config.yaml
attn_scale: 0.125
parallel_block: false
init_std_qkv: 0.0183
optimizer: "muon_variant"
lr_head: 0.00547
final_lr_fraction: 0.05
Each number is 128 + 24 x the weight over its row's rms, rounded and kept within 0 to 255. Layers, rows and columns count from 0. Numbers have three digits each. The size before them is the row's rms in percent of the matrix's.

# layer 5 attention value, 576x576, rms 0.137, rows 145-289, columns 0-95
092:151119128092109127074153131162129128177152114121124144123134132126154134140116115083133099143142159118153145106099119130090131081094123104120143075122120117098148150135112126144122149131142144124131127117144109144105159165121126112160092100157128131111137136136115105103161137142159142130
085:144099091126162087152126174077159141129130141120128108113184123103112118121131142137105141135086107121154127107105173138144121156148108165142161170118118153110154151066126165133167119136142105118151114143123143131117133096154129114139189137101143125140110137149105140118094151118192145122
083:112124141136153133128104103165124100089134121110150129130160141129148129087148118114075163120129111177125142154141137154148149126124104152098094137097163133115119147139109127109136088106106153185120132136159101129130080112169169139094118158149162136134115162146173107127104143153146107128
094:150140148137146124154100155176099138115115196100124134135136159153148149138137137122099143132130114137106115166091142172153129126120140131120114112093174115117131133186125115164146127160092069105117128150158136127175125130113188131132166175127136107144096118120140187111106140092112131148
088:131156118109142114161096144125148082123130092104124126141134134085118154141119118125164131121093113116127156168056160114134115135163121119110114136137139159120173137163109128141145123087113150141140127130137086108102125108120113136112108131117131130168155120176111145145121137119137132169
085:131152099113149142171124138125121097125142119112128131122162133123111092129145134127132135131122082136151148178164093111142123135123167163172119113131136127116111166133171118116133106127111126152106138129195131099150128147135136137156158121142127177115129146122128129078136143128128100131
093:101130136136136117102160141139094153072128120128126149173110171139130091085162111162099095123148098123140109102141129100120170156083138131139113124137154166127103107157121107130127120134113149175141157152117121090094133098121163107156115137124131125125139098147137111114089135114124132122
085:153153135133123118118137130115160116126135072106133182135135095166125110128131100124124130144112120143142132141127129142100160124162150131091125157134158139132123113149115158112156135168151109156131121109115102107138115138156100083115162112159115119149163150112150148112147123159142170114
086:116127111102110163143155121113112110132139116137129104155110088113106153127140091092129096123108112139111118107094172113116104160135099140189165121112109155167139107145109101175135129146096167141092118148127154123146157116170152135121122149117130125132136090118106149130117101119119113100
090:085125182119146139131113125124125128123118123121114147118141108131134102160133128151116109134063116109147095151090126151120107117178091148167187190124097126162106140126161100190097140149149152093093141121159142132115163120081134144144104086132122078152139121119107134119110130125091098118
086:154164156120139135135159130119137141114147116143127138106063122129119122114101107103120109083114067113116085149129125104157141154130155130164114129123120122118136129090078131124134140156120115140095141160105121124123180140089173134114149158095143125112112091120137120113121143109085107116
092:128106121110119151099165134094115103163138118198139109132109111182104103138202186153142102113122115109115116118127175122160178121180135100098113098121165157097131137138091118103153100113140174140110115122100113144111143144132089122140106086135135156109148121123148113132118125132155151143
081:127086121118138136157153160135072150108122125143134173143170125140072146125123142130117107119109103106141155150084113142139129076142105137108144099083102127108111104174119117121104111139111134134143129189171116149126161108155111141138092139111137145140135107088112141158158172161150075092
089:114133103139149125093134091133101130123104151113132114123108174086119114134086137112117102130117120095106144133076109151174133099151128131145109090109112084173114104116124098174097116118116116129114152130156148122144124120170081135067139108129151143211178128098111185067122134134105112125
091:134121139126146188085124156130154151163139119128127112128118156131124115123102114127138167102065130131132123098135134158161113109147088179130117129124141112101144163136153154158118151118183178127168144147127093137138111130148107152104120162120135189091138119143135138139115167102105086158
087:142164126073148083162126154128147109157162135105131176110104156091156112096135116135117137130097116086151132201109142094162142112107142184146163156121133112111125107130168136154122139134132110161134143162165162149088134145125130101108154127176139102112126100114159135134074119126169140103
090:113190092128155138145076165169155103176157133136139161133152104106109110149131082109164132117106132144109111147134162168120138108125153120111146162157104089118170186113107127076127175131108108184120114129147176094163122094157168091121155138138122171131127125144112134108123108096126160102
092:121137165066149173096129069110154156160135169117140148200163125241163176154151106137140108105116087140106164129124133142137112140094105152137125148122139101130131167134150141116108132112136145099103170180108092154130123154134109113161129136148133118129121144124120130122126151114134132129
086:111127143138084100111164129145112101121130130143131103090129117103148069131111143116148127102126112143158168101105131135135115090132108118141123101134101159155160165092143075129098158109132141075116114165162102139101142136149111133156122075112103125120156156132120154106141115107114127130
091:143148153087129135127123143118156120170128120153116129137135125078086115129159150124088143118156102116122109139114140108168128130150107159147087146145125115105093179120131128104138132098174130139156118136152149070163133118170083137134100107092120102161114122146145139135102099158114138106
094:160119128129133165151097112144135149128128158168125093113122128124100169148120116071126169148101083091162095116112150145142150108152112112126122104135107146152119127125129107102131161171130126112132118165100169127139135137108134151137125100155092153133101129144111178124120157153067132142
087:133159122125113123159098139127126136136120104150146093148131133109102160115096119142133101144147126117103128147126121139109132096138161126124127157140143110124133125118109069056151082118168124171133131159146144144138121129165104156108113097109173081143127119157141126192120064176150092105
093:128127170121159186126119142139117098140134176132124157112146133100123140095159124165095084135100140108112108151111142085141128157127138132105101138148121101127133105122152122143151128147085157137136146108188130133140135135096155132159159091174081144168152098105133144138103123177092124113
086:147116097195139133111121155144135140085144175119118158143126097171116140111128111116128155131165113118129117109124148093169167132163096157120117110138141150135144160146128164119111117098095093157113140147128165149191140171121086142115111186167129162131118179133107119101135136118127169134
092:131143121142115102104146146163125136080156132063127106171087128095131072155083134098125148151142153146122113124134157104087123123114174118095123123116141136113111097093157155108116113073124144119117099132128114197156086124116123103113112164098138108140147151099135108104137138119118159114
089:127156102130120130108117137114148153098120182112140122108085107192120112141154103149127159156144086116113132117073153117146147140094097142108126082104113118155106114125132124192110178123181147127138143185094102163117116141148105128077083133126156094145136151116143098127132106104118141154
087:143132138142158174154109135133102120124106120143139173117100100143094162111131125110130108119123155107127158149099144137112126132125099139137096135087125127123120095102145072126147158131099137090164131114114147141142138129093131115110150088130130141126114112137135122127104096128099129121
089:135128172128120112129156156154101154090059116082146131124110124163141128084110136149109119092101141097110109110135138089105124092107137148100131104089141191136092126150128117110120079132152131111158125126131100094131122118100127116119111130135076138146104118136154158086173140104158120076
088:106136169160142116067085102160083120143078096100134163153118119151129139108130143118079151142107133108119123121172117123113123161096124133137162132149150130146160108098169175172158156108135095104122112063141167154083123162098118157116116139104135072133114129130108167164127137147154118104
091:088081106148106128101114109131138154120130124123116179137175126138094101146153139081162121141149152158105125121134113161119121106164072113122168136141129150109150136155118119150140154145165121143120131111141156117093162088165169134116122109129126133120130169119149109143137135095133136160
098:124159120103130077168087118127124114144137108139119144139111116138136115142125110144157127137146144133143136124081126116103087127124173154121133118139133150155103141093100081111132137120134119127130098145149066140163150067110131150151179142109149116129078126133115168125154123089116130128
084:114104152072149107109142150140154134157117134143140132131142110138120118101135119102122139118138087136132123152103118064126128114111089137093140114128144117123154098141149105128145151149141170126165120167130115121099140137120093122094113156156099169113171106096171109077091114134094126123
083:134117138129132091113122103111105100153092138178118116124166116094087151108126110178093125136165110148133165129118134152137127122081120091106120072091117193123109069136136150147152123124088155131142121130102131101153127128109126135157122100152090117107161135146129127160116140132137137123
086:137125143129095130116119122112150118133103138171134070119169160157085119132121139120134133110142156129133167141119157115144137152103117139086122101142165152110151078143148130127128095166183160141125134106101106122136127158104113108117153133096170113123127181115128143165111117106149146107
085:106152060172169159172132145112120153124106143103129131124122089165134168164120124126126151120128142161111083170169164159110145153116123099132117121118108115079151145118129127126169098122123115141114145113140140173117140156120181115072137144134133117115084165100165131153131132158172102096
088:135141096148098174147095096136120095116141136114134080172108149100136137174125154118132153140135144146118068142135151125087104126123129132106120133177094102139104115113153133135121132082115167120143133098141117128135099116154130154150143155107109111124156158136104139089150113101123119114
087:094104153088129160092159078110126128132083132116129123171112157131196104080110160167115122179097106140116135112096126134161086060107059098124146089129121107161119123118131141124102151121112122135165128114127143141103110122143132140104102105069112126091109136120141122112121117138123102124
100:120107168134177086087145149132116166121114127102109067126138099124103108124129086135150124091175163161114127127134135123153153132118138125121087163111116123130143096111141176080115098157082126115099137167151144146128148106152120122146125180095150093105115129097125172121100083129099130109
090:126119169144128092119125084092124122131103110144119148117116110107104140135123143125108140154131137133139109055160114120104119124135083111111108116082153202123092093112089133120139100142139131166098127113128131124144111110095124152133116162118123120153101107123131089085123145139089139117
094:129146117185141110104137135152098060129153115148113161113159127113129168137129139122100157133111130107157125155141127160130134137143163127155150126164112095109155088137142126130142132129083122113119089142134097121118085139104109133174123137121092115131066131111065106133130143135116121148
090:131118138101114149086095084147129158087143140103109106108115101202138065173133138089122158107116157107131119121128154128170148111162152157133126105103079112106126095156088099136122149169117129130125120187105135122172120116139137115129137164143067157135153111131137142137151138100121103145
089:106126130108129115123106097126151155152158156160136140118182131102129139146115162118137160124140106161111128123147119127130099117157134132085133126125143121169145117127146127115158187087151097126146130128111115142139114126089112165125124140155123167137130123114078152109159156103145101137
092:142156091083145134099103096189118115133127169170136088164102105089141099131124131138143127136104113113130163152116113146165138195158102138121131123148096118143213088138090166116146149141156162159131135095097173138128107139146124121131124109091127138126134166146126125166091155170140118139
093:109126111160191109120045123126084111111114130119124102138092159135146096124168146148126117149095129115112116150140134105123088134169122068098138133102145119125104102115144165128129054074120124158102124119128110131111145109155109113135145109118134120140127122115119154143086122124123147126
089:118095145111124128137163120155119176147157170105126098097188130125159117113149067158101124116131121126097169150144136139092136096098145155138149093088156138113097149148133125150127153135176182125108114095113136145106099135143129112115119123140108112102144095155121114129129149146127130120
090:132129110122148126106154171107102107083108119160113087150089097101097119149148115079115138106144109132147132161120125124126169143146145173134157122111107132075125083130130127135159118137117119116177125126099132154144131132131124121106176152124132121138127111124139145131114155161143151102
086:092075104111116109150105121123163161189123179122121144147140139142113090126081134123159128141135118121144118108096101096140150120045094120108108128126180072115164125108122144145126114124185131126139112130105113127115133143148117138176138132148132156109114081124138127143154162156132127137
102:138081132148150132129124127149130142130106155117133091124137110161104167167115124141162139095134112121152098171132079098109121126121172126155208166079124132124107143125143133178132157069109109140148145104182134118098130136137096144151122115142165156155143151148117153059116099106168136122
104:157115149105151156116118137117108148100155124126114164093144152109137099112152129117113147125117111109098130154130180111128086088148139112167160124117149130127110097127117130072122132105115113105132125130160106172102120118154163113156114105177137113141119108105121161131116129117160119165
110:145092136112166116185115092121095135115104098146126118103102153123116147115196149115145092121126119083096126135133138153071129117090118121151126149123149112057134130101112140154142155127127149135116097111144165112153143116154151166125113065105134093169116070139153156089152138162124140113
107:124132114078131134111146121162124115121158136075118156100142123142129135120158111131137152123122182131111155101104117092105135131202078110115116116149112157150141112122130097124136136126110127126129133132161148151133117122161150105117109126127162118130153143118121138131110119128151145135
102:098156079123112157114119127109135115127098119153136126110103131152165140081098139094160134134129114132110071158096121131126097123137107143096153130169116102138088186123142137158129125154107084133124143084172099185149137123177132138133133144142108160197095115126148111179130157138142122086
107:125159144111061100077123114177112143139149120127122126074129110115118164175135120119168135115122127125142149137123156131158077174098150106128163123118128124134149122123140068204135138076125172131126154116160183124098118100175131152110138095078116140162140116156116116112125104156079135114
103:127155154089122105144130122133085112152161104148126133105101128146130149128106169113132116134137101141117100129113120111140141117133128132070100155100126100161139158123160164145141135080133149116163113093128155130093127136141114105145137129110152118079118117101119121078124166127137095096
102:115122121111139134121120103140118113074080099126148135192102125110150133132135104157107144142111101134103133125125106102171076163132126164097148076119098100178125103135123130133155123136184150145134154103123053090077137131132094121108162133122129119114144067102120182137130095108114131098
101:132131130100103080096120101128153153106121135094123109121159115158078123165174135140142067139119162080108161136173133159173150064106125153125127132126116106070156133110119153157154110132109150126160121117128158119119141140141106141111101129155145184108159110133098162111141127081073119091
104:104121136177108123099128166154152125101086114127132129097115107077113150141130165098143120111124104152131123126147125106096128094103105158080156133154095125095141141128151083089147167181214150113088148137115127129100112124132093123103118118151115137126160115134136134114134154162156083111
103:105154114107151177159131114094077108104149134152131129147184121156113068154111133141160129129156176126117120103167143168130142136133142138138145101122109123095132093138141155133093145125169154110155108111116130120141140105132106112130158113114121120116090174120110122130180141106119145213
100:106091126106116067144123099157146122145085132114139163134111163108168123159111124106151078143099108129130099082137154131146172096121138107087102105108115099099100061149150136177108141128097135107112113136092102107149146104106164123144135149130125094147149089105152115160098164119087092148
103:138096112071136134120129098088166138166125132157133109165149131110149148108113134125157092139144095134126160134157113162098136116082118114118130133129091137129125161102132131138130121135158110138118117116180069103109116134112136132135117051140080143127119093122139146156163113133122088143
100:135117135095133106091179121121143114131120153148122121094138108109125132152097186165099228115136082113120121082129128112220142164113153143131065134123173095115153125119111137128141174116145141105170145111104132123126137136109143103108151139080134108152154168101148112130120095142086136159
098:133202173109142166108125142151102114158080142129140151142107134129130167164130134117141147121139129106110141136136088190089114076137153133144159165133124175093112113139123087143118098179089084126126140128138125126133112106079196150086143128163052090111119117121135144116152130116110111121
106:104170113116116109138125140117127109141146137113101154173141121114164125161136117102109205134128183092135099144136156121161145188104163137106156135140146143101139091087147145098124149072109125146152104133115144149195123150103102111127119148099159151087136113149094122121188091125167133092
111:168091157109135107073114105087192133145113104147128088084128127160117142162120087124107162144151136102136161154173068119114133155118125105132136149160158110147140111127115142114097129152099149136154129091087091135101120121137135099152133123127149116132053087121124132166130092129187152158
098:100137154140140137085177113096137127124138123124156065159099148148112111124149057159114131120099080135116126164123128171149133191148135165127168142107105127132122180139142167187125144138115107108103121101158117092150149125103132094125150170142141140139117104146115137123133133135142123132
110:140158129105138110113105128124118140102103154177122101158072139093073064117140117136096125139110130170157140138037102141198147160149144100106109156116128126122161120134156165088161136182095113108134122158155153125152128119146106140135121108140104164116144117068131124134134119121099130111
107:115189110137122126098098120144152173043189136153136128138137125140123148190134124118102145123148093141114101107132136107101096129161141156111094123062137103131091113139108126111099101122164118144127137091176171119158133139180153160145128149149117117126097095107120148123153078153110150136
104:096160147146172090162153116104109120140174095077143112162135139122113118153130144100143154106115133098143115134133126122118139154115140125134177143152125144059126155109119154118113116147095095086054119123081170079051142107119124162132114119113124167194145111107121149105113136083128174151
103:120111129145159157109139150149111092121141142189125123137166137128169153141115135134142099106115158108139145126159121122100123057156123143185115124120157105118105094152145141155133154112114121174166124131091092116132105132132138184115136116106153154096149122129127107114136111129146145112
100:096123152148159115108094115093151121130169101160104138088120120136096136142099126168135171120117151149166159126121183117110141125161132106139114096147134130161134112125117104074113137122162148144133139130137122086135120121163073132134145135092150147149078165118115106157134157170142137115
102:132171152112153132108133133140142126131161113064120148136083158057165137096155139100163132136161146135102127165135115148163086135112135123123169104121132121076141074122141112106144121145133096135173109093176112145126121128100133115122137126110133072137175093138122143146128115129174113137
099:101112101150131072132120131148153105113105148142131130130130145143120109158113153119119176130152201097157130096087115120161153132125153113119154104138088180118121100140112116152178147121122121120111155115096092123107148122103149092147126139130144145156100109142112134120156196120073124104
100:122101153120100130125117141114142128121117123157132178163122109127149106156140117124128143128145100104142119116136159130066126121122116103066095108142089087127143141154147120157112130109144143123137125092065116122175110108097146162135146090103147110114126094121131144109138098083089175127
102:144086144169130117156090141126133117133146137090133122110127130117133128095134150139061136112123164130140098080088154112120102124137110112143129182134107106123113124109164172082115161068072116133122135142091166122167111142106140116115144110156138148147055132114125132149097165136063127141
110:108120148129087120116150122096181129133175117131125112160083156095152122140174143128148148137121190081140115088138113108106101114162179129070085110115161102085112146142151159122088139122162168128112138119167126124132137140149125111124095130098115119097179134142147152132137103107153125138
102:136176166145162111143138115109146128170097139088100130113110100133129158095128114124178154101090116127141119105130134117140160124107114146151158135147170127157110132107148124173136145119093142161101140189086098119139114124095152135139136106118094178177107165128141106104115133147164110129
103:127163138154153154150110132162117090086087157132132138141144117145135139112104130088146148143104111114140142170136098144140090160133201115205151147114135106178175117117118192110101107173107103136116131132120100122195112100151139114135119138126104156131157130149117112149118133161122099098
102:097157149157127120095148117172105107140120121092108100154107136137108116127155140116121150119158105142148125157149140115186129112127121154125098117140145117066139155136153093128159149112097139141124130114122118125112100134138148080140089150099099131153166086148110110142121154143175161165
104:112108100171130100220119094104096160143077137147120136138127135110124164140163122120106121094119090124138128160141126148145142096128154128122115144098154147057119115109116058052099131157089054135206150072123180159150141130144141138155106127140124146119101109139118142110131151111165071124
110:161138148128126206092153120153152167164107134092119129140104134121108117122155150120149109122130113090136110094128128121195130146110095126141171095111153106168112153137114087109142114159145113117139143118119160126130151127149074141145139111104130119080082128125131119129124127131145124095
103:113073118153073104105125129136132132173134112189137139152143087134118095139122133124128170133118094134139104097137133164074145114129123129110162130106093157073121076113163177141125120175147171128114121110143151137172150121153154141118120088126095116148143183107110111131072139120131118156
097:149130116135085137136119132153128165133135146103134100153147120159102142140167126143112091115130146105114132110127120122132110135118114123152133149154103112124133120130135158170101149133174133114153113129081109134109145121188080135119060078117128117151133096145121146089124087127146141106
105:142132129140132102137122135121134127163102129131119165141144161155073140133118139119140134153126137144130100164120097105093124124149073100075120122131134115100137119108139166139153122136156098127140126133158182096121122106110100158118140161131131143147101089143134103132104104149120118132
102:098164156110173111123101136144157150167108167155130140088119142115135112119088126143154110126171129133120156192143084108166101158121119143122166135151146139120148130118149170172111152141100138137039127123104108135098134160181148127138153101122121158107115123081133132150099099138125105142
105:121086092073138168108124107079143134075177138150123120114093188143109103090088140141081129142159165122133109137138106107171155140125111137099138100137138129185062176114131112161137111137132113115157122124144152122111113135145133123128134114137151176125180064124094146154125098158131119140
100:144110128099121107125105115161125132107105157141124141110059116139153066089127108136132129149099087121105158140138163132103101053113131125108136123146140125138135158125104131126106157067119132146130115108127109143162110138103108125111131110177151151163190114090139109140124125088191091131
102:134118090120154111101150142142096135076183149178122124093160103095068149130114104109081165088118148131158137114129232087145119179101137151095149120109087130120128128119135119148136107128110107135129136136145147146122121133114068145130113177125123092106115146152110087109140098126152051159
103:100151130121152113118116115103128116141102122155126125107162118142148107096080117110137147133145197162150136128080170101124158120138144102199102116084108138102079147102134114114091142160079174139136112171160139112137097140137158144134165149123128124077088105161135139134099098152129088112
104:141154154113121155130176134148144155149155152136113156089162119094138160105095143104108111123144144123092125192131101133106104106139153121135121053160113123097148115131146141141164121140079120116152122150122172119142126123162118104128105125151145165099117101106111122120159154110145192117
109:087136108150130162140090149126123123124129125115134142172129167113126119121160121128093176105142091120074115101055130114063132081148100120163092127076123100136081119101134103093121126124164148125155145079160145158125124130101140096155092139118149173108108138092139130110119108130147131137
105:094143112137139119121120134114134141082102121131139153134089140160156130091116159108121142117159134097150129123098138118025141140164075130184149124114116124137090115131132143141123097156113173131101169094104155114116152110142104133112145168085121104153104112155135153148104104117082110144
100:145200116147137147122096104130096087131137095082132091161162114118119134143131155110102138144121148155081156084146132102069128074109146152135148151139126153133142114142115118080150116047153142106137138120147135081112141120149112129109159214133102123134151116112155144119164144150109129126
098:144088134105123092099164136148145175127095150152137114157112120135147064131139088131124110123157146102132113131105115145134161163172125105071117138155119127148091140123131140103131147125169140119124118148089110134142122130127120142143142142155124155079137155141130104141092130108112119138
104:177181127094100108110144086132083143106129132148119154121106141128124154124083153140122140111113119057142102138085119099136113092121138140107130162149166116128102104093095150147135139150079116131127117177171102172144136099099076177111114108109096088158190088127126124149115163125104093142
106:071147139125127151099130177091097154061125092125148106140086095135173109146114140146107121128101150160123119157115127137163081168185160104113115088123146103116091122131132145097152149103124137115146145119137188129121139121107099165112134126100125124118115100137132120160089084172126102122
102:104110139135127134151146117125199124129067151105122152140104127142183101123144132127105197147149082109125141140135138122116135094108112095087134146136119104162091105139153150130167159156163134123126129147154143150103090133167120191142093144095176104139138145106129083161135137092188151120
110:066140140125110125124152152101122123120160116159145166115098133100104109132131121124095121118110123098082094139160143137070144126114084121133100127089131144143112156173139141135134134062171134108169126186126139137154142121105148089152119114143096161139144084138121117127115090108180121118
102:160112149127149102100142123126131106141100131133137168123066141113117134110141116141133169149146163139153141143132114111141088121134127127139164127177136096099174116125118130109137129134137093145150125138082112112006097151124145088138096165120129185119069124147119114114106103185143114105
106:116124109110140133106128162151105131130134147100127165165130161101137133085112147141129066127160142143139157133131133107118125191098146142133120136154089154113093140124130136119122150144108129135167129061114147130142124126134102174115124118176121120087107118106145117124122156158128155163
104:132097119117108172187165112167163109154099133147114134099131152111131127145116138100126173132151140124107119145164110101171132154107153110135131149134110120141137128163114113168134136095118145132115085125116165102111150154131167113100132217112113156184174135120111141150161109095147125126
101:148131148134114161105181134162095147171168096126136179144155109140134107145123178105121156146142184111129135075128102110148166138096083113109130168101141122104117109102151145100101116147133061142115153109092144121162131135104101130104127113161174093084199101115145127117146121092111074083
110:164127140141126084141152134146154136068099127160130120132092084137109154115163131151179123137144116132150133092108098138106095159125097104142160167122167170176104097099138150137140104149128115170084126134130156153086129124172148108123137078111171133120123135118149128122096088140123120122
108:148127122104101118208152116105136099154167134123122151130112144138120129143102133096125119142146157071102133099112128161140097171140113133144127190137133078121152102132118142154135168086124155126086141168145098095124111112119110123122126095158096174204135170165128099138135080090108130122
114:156098066165086149163117108099080127155113141150126140146119132132112139140109090124159116119153058116112138158094102148129081188125154154152103127133136128102142124132106068132161133114140154084101113131143136121124129131164088113136120183148117193126126167097139140122120099129190142172
106:111123126140150125080140095096152140167123135107125114167179127126139083150130110137105066130129142100119099162083126075095123140111164096150129141123163150139133174157110131130134155108117100151118132155164163098126104153118148090124103114127134117148164119166116119130084125129168151195
105:110095158160091089126134148054140130108145125158131164135182128135133119140128127153165099138132131193124111102154137131121179169137138142127196129104130148138145121143117073088121145145110186110109115146147149110129119137094149153121100110121150119137107134115109145131110148101146106077
103:076170128123136148164136164119150169125126136103147134152156147114156138142150121119164138119156129117157134141157131099149148153099120127154145171097143117121145125143127097061139145128126187122093140140099089180145145128186143138136136168158146159170152121133145159150160158160159136104
103:073148158146160112143106117096128129127127123107120130118164114114199106149153109119133122133112191119085120131128117103096116141091121126124115134124100115177136100123120120124156131148093079134123101098162130150154121121135118170111117144117157068141153106160110099151134126102172174147
102:120125174139123109164076126197125161158080141127137134169190132176094120145129129140107081106126166150144147163103082132117120066121143107144154119121093157120105113141148100110116140145111181125123117069099115124122145125113118140111126146128132118133183135145131158134112139122141145119
101:126106120080110139142158109103182127144116124140144160106128107122146125063112152143144128125121118159190127121127092138154122096183097114101072155135156116181094091132147134123123141107094137127160128162129110173137139129118084125139124114168147126132064114125109113144116082165175133126
100:148077109134144110128125111144085138143110119169111109147117121138145063119143130158152139109144096126150113143129171097135143061089146122127149119155164118120161108106121110112146104143156119106150109116143117094179164112130159125142131043086161122139102159194112135114108159108162120146
121:137101171122112138150112132139114104142066120139112165110165129155124142133149161146105144110166153124193170110167080143112122122168133143117091154132111116179151153103140091165118112192146128132131143083127123122133110114157123121123105131155162119114118135169111121154146140154104129091
123:098143156102121162123157125128185142186110143147125170154130140162137147115123148151108161145124141138130127165144165114062161129110079124096139101136174102113114124108148128126125152166106158131150125121067099142114118151101168106126128144142103202184075144144130137175101134133162093139
129:121108122134185104137142130133152138101143135136116125113091126125154143135180105133184127128153086135125137111120134135099169153184132125091138121126111132132119151122133132145130145104177142126059138110143090102112147133089112161164127128098104188112139116138117144164116083110069087106
119:097098153103093106136132083096160100132095117116141171189103147096121132142142115143137077139106082114164120094175091130147163120164123151125111144090113128137145154138095100197130142148139147156112112094078153111137126117137120135124163148145178155116141124144114148102141129114092131072
126:161143103130136122104175105116185144109120131155113122101132180144121148157098109086138144119123138112144111134124155118092100106152091123109143196121158138144127115128161145129179109103118147142115123099113105118140110133156180116155114152151152087149134124119095157135103184131100159155
123:131134122127079084108098187114142136158143096113120110103170144111140113141070105150133175126147074129161135170138132127103156134106120107124171143132115097114139144125140143129123167117162124156127142126083107168108137120119141150118148168161167175156110153137128126162138145162135153136
123:161076125180131108136087148115139137137107151152136134076117151137113153074102135121152125135147078130168154117112107135039168132126130128137119143091133174157143128150130129085120090145110113161161129134115164101103093142137152122114160104115151128100107185126141067131111167150135136127
123:161137161163123117162115104129137124134140123192120144120147167151149125134149153142151091135121178056130196126158152168091143111129143140145140149164111156157130114144091134128104108124127150159141103099142144130113139121109104100130084168118152109128172137134126140113118082156123142099
124:129165129118081126101090098174095116132116122123119132149144183135119106116129089150098161128127090135132102125129156116125157105137092103125088116100185179088104109120131145103099157117086168120120122122116176133155156142127107153095141111088168144155116111121128078151157192146110158111
120:149124180182106136140102152091134162111063114150132064147127110136102129130132115161153115141109159134143113125103141132097111053124079147133120120126182153084110138083083134145108128156102101125113154143116125157102134152153138178123125177107180083147134128159113150111129125112127162121
121:129133167107103142169121100131138181137138140171138133100086158132100135103115106156165129121133146097142133102155085155167166145110117133136129108116094097117165146147129137143130146147152154135112136139090074124121150132119142132127146132070153120116137124113120126092140119118122117104
121:115095092135104127140145132083100137117138140103117094068127139137136092077100133139123114119088104154085142114130134124125119148111133120066113123153181126118111133148146094124136124114160136138096105159132098148168149136126130131133102110120149110149117145152109155149146126115179091129
119:150116120140148125087106136145119157114151128101116144120116185143157107123115094117154137126148133135137119139140099109140110145139137113101152121148125140128136131144121123139132143083143090093141127150097171126170104139122093145135117189151231100130112131147108079151121119140101127152
126:100077138152155137148151128099124117142122113149124104098081152129131067112127144122076123127129093123121113145112158127100109082123140144156137154170095155109111090092131107116077179166141128129129138083161157155068109137066075229154135133142162147153125100142128128130113143128144135147
123:138054125135126153154148142141103128103127137170134145135137089158179135094107154116113154101108107153167158127095159148124105096162124107139154147123106149166079126146109120132097130130088125124136131115093131088145134137101156136120138121146132109111126104132134108081078125147157106114
125:127137110141129171088093061149151130091123133170102076142161095123130122084147126126136189121149120111144092126141133138131144129125099100116182113174108125110117134137135131112118141161148127107130129119160083068131140130092117085143109150098154115158075139135114125150118116118125149136
126:130123129130118145128135157147156135137107131096117171181140113124122081113149089140102147133107110142119138140157181090185179139135093125136060092117142108138124122120117119160107121070106103142096098146172124167139128099179120106125113090160122162155124109151107091116123082104116104143
125:148100141115141111147111119112134120147171157149123172164107128110152125138137141107111124144106177122138147117096160158150109111115090114130123147158117109146121126130182135121137155151139090103137124125124120129149116156153119132119088136148134095109092105114136127151135134080100139121
127:166123119126083127126110109121092143113101104089123114119128115105173155133128167157155105147141129102102089160082175106133154112124125089144121108091158103107143142148114184141114133133147098141127126133158123112147136137115149111163097107134131084122174127129125097104114146088143095106
119:141167156164150078138149170126090119095149083131135157129159139121149102189157121120158143137095191124127111109138101171044117111086128130135143113110106136156142126155110117174145141107067132155068124132140151109097121141103147145106144096168133195112154161113134129120136150107117143135
124:109117086129133136143119098150196122095146108130130106108156118141162113142115133108113096113111088126165132147112091137125184120104121111163201114087110160149134168150098105108164103183134138127135132106097114117145134127161136138121102214136114137097151065125137143134133131106098133130
123:135079079127144167178110124105143155125116127093118169134101118102104127096211146100120128114157142149114158135113136156110133112096103126102149184150119175143154078142117152123123118163149139159167116126156135122138129118105146113102183079136100127097121144147155082155135132126130122131
125:128175111175156109152155151084119126125099136112135149152121125116145109122068076142133156131128099108082114145144122136128140102162143141108153081131083110103115158128116141116138132165101109149171139106173081097191103150130117148088106081104179087081132133119160114158157134096113149106
124:127092146134149042155093108113160080114113148126110095137145135123197103108119136154096150138137126105153129149166124126177135172107155134099096137118091162148094121158137128168130148128118099122126104103136097098119148163101155086109133132148090157135162145133138123115103134119120138184
122:176115189181126172124141138145181124104126115078112143132130163140126080127135148137135143150111166112131109142156103138160143182123108123133103166111183121149118137106106110104139121117139140129186125153133100149101115145159140117134149106137137162141109101114147154098115135125119096120
125:118097130121145136100121151117135111164132127119132088114160122132187099162155162099134085155146138107069122126118122150168107155108152099156135097156141129074120153141106173087108106162170155128125137098138128136140126118146183104122113154129148179085142118107125134116148115136113158122
123:070130152156131110113108160097111103109143114092120064122065118134103115082153149147157216161152139155148131125102173115125139122094165134100151131124181181141144129130124093116120151142081114106100158086164104128130123173142072135092144091134139070141117148112144120122127139150124098111
125:145144146117118092121142132087079177133143140081140154120102135106155113162171143153171155139141171118146128130127130120081160129163120129174086175113160145130115134110133167138101147119140157111122127108134137149137114127169084093106121169125093157165130133139149138130138089152168114115
130:166144117112121165087126099151129115101092146079142126097126116095167146137134092137137140135128113162101138147113187143130169143096066125112145099127131090134180110147132152135146127122126109137155143102094166101092100134135140161137126126125180098149082125141123168145143156147146101146
120:140107131122107156143141108102113139145133134177137079095136135136138125157140152127122133115140146128109158150130149174092126122085144137191106133117127189137098101104131100107121146121140113148152126121112114098133108138100162118110101100137163176165147116123113143146127112123145099105
126:083149157146167156140122171149106146128103104101128142162134128100102155094137127096136111142114136100134141076134152107049138113140110151143114111109148102125082107164115182125113152101145138125098117115154130160140162119164141151137102122154122129132097104102123113100105115108109105108
121:162101132101148123175130090138158117189165131157136117112143139122121165129118116109139141112120124124082130124162150126102118088118053165159168108139156132105145108154176096135134110073105113115122143127118156142120133150116148106127161126145120122132122073141114125097130133143109142106
125:125141141140117104160122104133115137088097143113127070161123163085110146109124146155060150095112169168124132121100115145146161124132182100161166109143115125104132153135140126121099145139141120109163142123136094082116142132094142116144140137159126106155136095125119134105114108164083137169
125:148166140078120085129107165145127123139119126141138096123100147140137163102129150158162144117139083143128143133109145145141129135097087150134109103167098131124161170103122104159116143068160118142140098122137131099087147138192164107120089202084137143141150155099171123103153138135100147132